From a checkpoint of a small transformer trained on Wikipedia.
Architecture: RMSNorm before each block, rotary positions, no biases in attention or MLP, untied embeddings, normalized queries and keys.
Each number is 128 + 24 x the weight over its row's rms, rounded and kept within 0 to 255. Layers, rows and columns count from 0. Numbers have three digits each. The size before them is the row's rms in percent of the matrix's.

# q: layer 4 attention query, 384x256, rms 0.193, rows 14-37,78-101,141-164,205-228,269-292,333-356, columns 128-159
# k: layer 4 attention key, 64x256, rms 0.164, rows 13-36, columns 128-159
q141 066:158140103110124143100163146147137118115085152141122115148128123080133100166088171094149138119101
q205 127:158155081070130118100110163126127124118100134143101122127122106095091118180126147091137160097138
q269 061:160113120110125118147155119133129134099114166160170140148148135103114136159100142110178133105086
q333 109:107165122052115132100137168144111149107112134161137155123088128079107134114103151091145129135142
k13 059:137115059139110122154132118125147086133092117150116131143150124125157141126153132069144146129136
q14 080:180127122089122105131129150126125138123109127104131166110135108128104180131112111105166111110124
q78 061:146108131146114129161101118153133129147136115082111108127140126145116158116125130141101100121156
q142 057:122109132119108074182096154137128146110145103141144138134126112112105154147171110154128144128134
q206 104:151109125146115119121123111142118127130135182146128097125132139137158157077125140126156106111138
q270 065:158136113145102098168149138132092122132096134097089141095139104132138171106135143117180102127084
q334 111:161071133135129103157129146139127116150128125101125160144156110131123122114111156144165120141114
k14 053:114149159153135121124109105091114157104154120141183131129128136105146081121130151110102144170072
q15 089:151189151127074112148125143167086123161130143106100091184137090105139101164129162121149151128123
q79 087:141174125137066157164116107136131146109118142103121115105127112118145108113148151122173120119122
q143 063:149152142111113126120106124130146160138109118130103108087135097119145110167117134149135131097164
q207 121:120159091099099134099102139153148112148123129165128133156136092128105136103148105131133148139163
q271 070:151159124115102132148146096115069122118122134091080119142116131126142107158124122125172101127127
q335 098:115158089087096111141140131143090138121110175119118129137101128111111124166150158096120154113094
k15 059:132098126135115136102116137156123152136105157176139122099136135153191119119136148104141138107074
q16 094:153130114115136102138114190155121166076083115127123128127092117088101130160130121130130168100159
q80 065:133124143112132101100109097146157149089137098101106114116085107097130127129147108156124140141164
q144 066:153126178155158098094103126147148170093133070099137126121102129097136132130133113169105136108147
q208 104:137115115152094115158089181150146122108107145157079087147139133122170108131171103121149124127132
q272 084:159172154143143110120109135148167177075129100086130121133080138080120132128120125131104154133146
q336 103:144137116131142119116112164189171151102102118151108154138107129100143103146134117135120134102159
k16 054:133144126133107119121133122119120163108144123157127109116115100125171141155118142102181176163112
q17 089:148102088111108146118147145102120119126090154190114122143149102124099128145143145103161144100145
q81 073:140097119124116178170129131106141105149151144128129156140082120137171096116152143149129085149152
q145 071:128125123151150180123130121107102131105144135157141172121122115154123085124153142154140123121140
q209 090:108132103157111106159100134124149138155134144147074097141126104114142147130149115128160122055148
q273 073:120114112136104159131134128107106098144139146177143146156112119150095143135128137132152096138112
q337 114:139123081086101126134139144146140100110109141176141109167099146117109145162123144096138146105167
k17 100:158089123105138152134106112142102142174118141150112135157140129158145131123137152144170146140129
q18 088:131062131095121116177129152140160101127111118145138161115149114166128130147156120134140138109128
q82 077:111071131066149131139146135106095133102102082111144145158111123165142148143178116140129155131115
q146 081:110095147085126124153164165125125141139075117136113133137141132139125129160165129138123170116152
q210 074:092104108141121127168105129148119156150142163100142096127133095151109114148129100137126101131157
q274 083:118073130105131122152115128112133120142121101128111160131111113157154137162162117144151135130129
q338 077:092078123063139144128103133129125128114090111119143153109114138141161131189162117129105161119114
k18 107:158148165125110122126126138130139102153126113127086137131125110149123148163169106139132145098159
q19 077:199122153159136123118119119080131108097140111143134106116137135124153127133131143139096148133133
q83 094:158113133145127110084115124091138110128144126124115152136145118164147096146136113139115158128143
q147 091:159132139117147105085144132093122093119119136131131145130159127138150100120137166119115171143135
q211 069:159090153127120123119114139097101140144145106084126094121151155147094117114159141110101093114098
q275 080:164136135151131132088126139102134083120132125135117137129143135146157109139134138145099175143146
q339 083:165116140172131106110144129101111108122151123121135139114191166143126122128159115118127138132156
k19 122:125159115133127152085158147112144104110103122130132121133136143115148167115125139102145197162124
q20 094:140149150157164182138153090098161144123143141090122113090114102149130133090118114160164105126100
q84 093:111170135146165172149158096127147109126103140107079124127113074137148120107086158164145110113094
q148 090:088150133141137186155150061125143144131113143089111137133130073128131152104095162159149103119077
q212 062:136134142147119131139142109133117121133142137089168106096085121139172142111149152127130130159079
q276 084:102141138149143188110120086141155143115124151089122164120115080129128121107083146159141108121116
q340 081:107166161134157153149150091128110150152124142057120135108129075144133146080106136171152127117107
k20 125:102142089132115134121103080118120154138119197140151151148147126166123143144109124149187128098103
q21 072:118100115146107135164132140104147132108120136123094160100088108122114157135132107139126113173129
q85 103:146093123158097111127096137141143136133142119090141143075116095113150137094149089149138125129103
q149 103:138123110160103121148115114145138126134124129099112139096117105125133144118141116148152121169108
q213 059:129168110205097150079150127127143126111116132109098157171107123134141131170158098108136139114089
q277 084:156112114146095113138121137148139133120106108105102142098102104120102161138134105139143135166116
q341 072:138112123143099120121099122155146134132146117086134123075107128107119175091140104139136140122127
k21 139:119171130147127132148163088170139153129101112143115111153122114153140131146101110133112120166115
q22 076:115107115144127079138127124086154122121139096170134101132112144122132147104149126148093123102132
q86 091:156098099135165087150153146099125115144106093158112117095072116120097156140137120125091161101140
q150 095:143107094148153080161156149077127112140126101156099113113089081136117123129139101136078132118140
q214 061:096142156125138132109148115107101155095119095097113135151157135116143124140113167119125116132148
q278 080:137087098147148097143161130098113128136122087149117102103091116134122128120138112124080149121156
q342 073:165108107140159083147138144113110112140120104132122121097080126143111152131158132126103135098148
k22 138:131102087149105133127153125063133119152184137113128100108119092139120048118119119111081124133146
q23 090:117172169099168103136093116104143161128139070117143155145108129129141118136152116151106147180126
q87 095:148157157086147131138108123112120150135155062123127171139128155132133083156142091190117111161154
q151 097:141130178087162155104102132106168155135154075121129182137114171123118122168143103177096117175133
q215 069:126139120118136117147081127106111143126146062117141159132121127121132133103102110172121145125144
q279 084:131157161080142132147105122106141148137141069131131141139115168132123104158140099156099119181135
q343 077:161153160089165136129118139135103171166169069102150150128125143114133105154147115171147129183158
k23 140:127111142082130131108089138109150109135139116146111128130128183149111096163129101123114135144083
q24 072:133109139174154116160090139134123175094111173116157141173110181120130145099139096134114129150157
q88 103:126101124135164110130110140158134172093118149135155129125138201112135138115110116139118168127173
q152 105:152115130148159126155095122167130174095115157122151117119135194115159151080118122132134139114129
q216 058:067095137094136121142117165129124153137118153091110124126144159138144142080124118129166124161187
q280 082:136113130148153123143086147160122165091110145111156117140135192123166156093136123135140143132156
q344 074:140119141156162112145117130165129178115124159088135150125141182107178127107120116154123157136158
k24 139:119108143121200131115064117171124143096088114119129109114095141147180156118139121137147129104112
q25 080:086080114129096091152074135122111101117132149157114141121122113210107128118184101128138109134117
q89 093:113105126130114122130102126115113100127137149148137123143134096154123123110192155109121092184172
q153 101:112084104117112079139108116119139100141140165125106137152125093176117130138177137110122105157146
q217 064:102109130132129096149113158145112142133135123164115127092146165115119170111137142115152115114122
q281 090:099101114120108101151095132111115098139134157118114141145124104183123101132170141112121111153131
q345 076:125100115147127118131104145132138129110125140146122117152146104166117109113188157108111122200130
k25 147:116138081138117086153105125125139105179134163100113173118105132174117126145150138116136103124153
q26 073:121135177124153089090144178088103147081143102131131127056078151139112091122114116108114155160122
q90 101:109110166105167114080153157116113157121146125162154111079099133143065080144124128121122126150105
q154 100:114120158113160113097150182103088146098137115149153111083116130145087071134128123103140145164110
q218 057:176128178142137134154134151121068120101142073135106123105152174191094094147130119129111151158136
q282 089:131133165114136107103144204081098147121134124155141123083111156140106083135131122117121164137108
q346 076:132129206118156118104166161124125169136160128144149121106132128154118089109126134162142109142103
k26 148:138135173121129111136115132092089146120146114152094124106137153105115097131119144099134148134108
q27 078:127094110165155115111153145137094108136119156124099131138152123153096170122092114134127117125127
q91 095:125106121151166111082130129138105163154130136119093136139108114117097138099085137151122099128102
q155 099:124094116154157122113152129127100115142115127146089103128115123133137141097074129165128089126113
q219 059:130092132161137146153150144150131161094151164117123102126157135152126101122109117119130123175104
q283 089:107117111155158129120145124119084118139125125102073129124111140141145139097104122141137109138109
q347 072:142088114165127140091094141117128154123118108131077163107129106125097107093090104171112125124129
k27 143:083128100134138117102127098116131134120116114160087106121124129142150159087142137140112110124113
q28 093:174110122114123168084150127126130173147101108144132141147114094131122181140120158126156155114147
q92 085:155122126136132185082140122120141172141121127156111100133153119134165177113114145121127144123166
q156 105:121125123099104172097149116112145151151104124147133131165132093125154176116116144128128142132161
q220 062:129156115137120146157095110145127159137149125130085141127137135151115114142122116142161134087147
q284 092:150102130100089164105145138104139178157106107155135121157160098129147164112141143125143153129155
q348 073:168120115133123167106140123122146163142116118157115104150170137134142153105134125121145140122175
k28 148:095111105087097132128148131116124143144085130139132119144142124109164159138162077110132123141133
q29 091:132159132130100094134134139139138111112133109158111148104147130117118142133138106135068164125060
q93 098:167128146159139141126161156091133112128158110128132125117147111130176154114131081126101120130097
q157 094:169144146160122101145145153109131098105141130137119109133160133124125157135126094119088138124068
q221 064:109174084132083098127133138110108112099080128127090147130167161121112160131158140135115152116114
q285 093:150159141119127123117156153099120111117139112133111134125133121118153182141145119116095141138082
q349 074:120145128168116103175149110094139075109146124153109137113153150125122131123148097159117123146128
k29 132:122148122085105130144150142116164154143149089146151157090127118124154139118125144125120159135081
q30 094:129157142135130113128070102102126104147160100079121135130107155133166138133157096129120179126142
q94 095:122132136160133092145110104118162106158137090066142113142110150159152128111135113133099178123184
q158 100:115133152170119075123083116132143116141145084082148128150100155132153154133137106151068176117186
q222 073:089131100140090111122107131148137108114153120113135134132081146147168121146141087152120177120143
q286 088:150124129180122084105080126141141108131144095104127137128096168128131146138138093115098189113152
q350 077:130158146127118088123086137120176101161146080067169117143087136128141152119130124116129189148167
k30 134:172160098164132130119119126131121121152139085137132141123137158098142112129171104140051165147136
q31 084:109162163152160133104146073121125164117139156083189134106119124164165121098112133133099119136108
q95 103:133114134162158124103157088120153188133143154085175144120148123153130121102129115139105098127127
q159 105:117124148150182113104152091136137166127120142089198143105122128147139134090130123143097083143115
q223 065:154130135150140137152155082096116151097123126078157152110121168151162157156098135126092127137133
q287 086:132121145153183129096159077126134161132130137087191144089121144141153139103130129146095103141124
q351 070:146119132168144135152197097128126157126144168101173130093142132170147156118137119135110118137148
k31 147:154142157117173087122114104162113111122138149116147128106104126107109120148135131119089092135139
q32 127:147144131159133137170108106134132106135195124119138115103129148152121117093135086150118117165141
q96 102:104144132138120160142128089125150123139150156117102106109150159152097092100146129172122106111167
q160 068:100103138085102135131161138132131139096091148149129179186120120121108156149131116064114137136106
q224 193:135104122180154113125120176150188144105128117149124110074144164160131088112119121126138138115112
q288 071:143090110098122105139168140118098150137142176130101148128116150106099161127096110116150147128143
q352 098:147180142133135113109147151096095123132116133097131095138116094124125115147142176082134168136140
k32 060:122099119103116150076124130157144133113130133127145155131091125152125146151127176094118133115101
q33 076:127118118091100114100139141099147141131081155155124127151094109118127103116121136115119152079099
q97 036:102103131124094155120142163143083146143086120117095138117155105120104115097136163149129131127121
q161 050:114144114127135119115122150111128093111132147141101100104138134127153143137100141113097160091115
q225 093:108146148082104134136140087128145090123099121110137094156123086093145158155137121124103130104125
q289 060:100161158116133121123139121109158116156143112117148133169121116126109130140108117154099101143080
q353 071:129117143129130132180100134123142160133134101132137118116151147141153118170070065126154118108144
k33 036:139120116121191176149127160135134107126154122166155153183099086131149129130098151129103105169135
q34 360:115135107129113117110181165147115113129092138147092116126132105117126136122111168085153118130142
q98 333:136130099070105114098144153165116123089075158145120127145095138088101146151119143069152143122111
q162 401:103134151157146142135097089106156123153189087111145135115140130150134098121132110204097127141141
q226 338:150140120117100130126126113100130127131155131133129123114116174132096127112157091119127138130151
q290 399:139121101099109120107164175147110121103084163148121117143106121100110139149112155073154130123124
q354 190:128155119109086123140078128118140096143123124124124136128137154125128106122126073149086135147126
k34 071:146114154106121137142117113103135144158157122147134129154111133137120092111153101157132104126157
q35 124:126079136160151125129117151103101133172158164134114144084140143159108127111112142110117098100137
q99 076:138120132140132115129140147083138141165129116144121150118143139138119117107130102110113104129111
q163 058:115148123087092121137131108142121107106113131160095144187090095065103123120148138117128144130122
q227 198:119149140126138147184104113127164140132184142107156150112096175143086073114118108131105110144104
q291 118:130130131141146130123102111130169153176156151117134138101115142113107099109132077162123156120129
q355 146:141148148122122164147096098075147117150144129083112101147106149136121126081141122158096136109125
k35 074:117144087115119146110158113115112114093094134125150105161075106133130138135163148109144145117149
q36 100:103090135133110145134135088110192151125121144119137153131109136152090114141168092151114113086145
q100 066:116160146137116165149111119097125159197128139103134117122148132138082122116118121126103124088151
q164 075:148145121130114143119153161131088150153108123128110133157128111099108150150114162066129109132137
q228 142:129124135113123144109104076108107171121119109116112166151043108127157136145132149111152109163158
q292 064:131173157140137183119136106102157097130146114122119139154158132130100128139114067161086114102149
q356 118:117124151151105144188089093089140145117136121116117139092126155148097106130121121180120123135160
k36 039:099146139088155114129133116181154131100142116107128105130131095098135149154080177143117100145101
q37 085:137143133137151139125138126097151138141178137105106175107181161148105112085131099129113094109130
q101 050:136146131152137196134108112059161122149157134100119112139140131137085106090115102143127076145145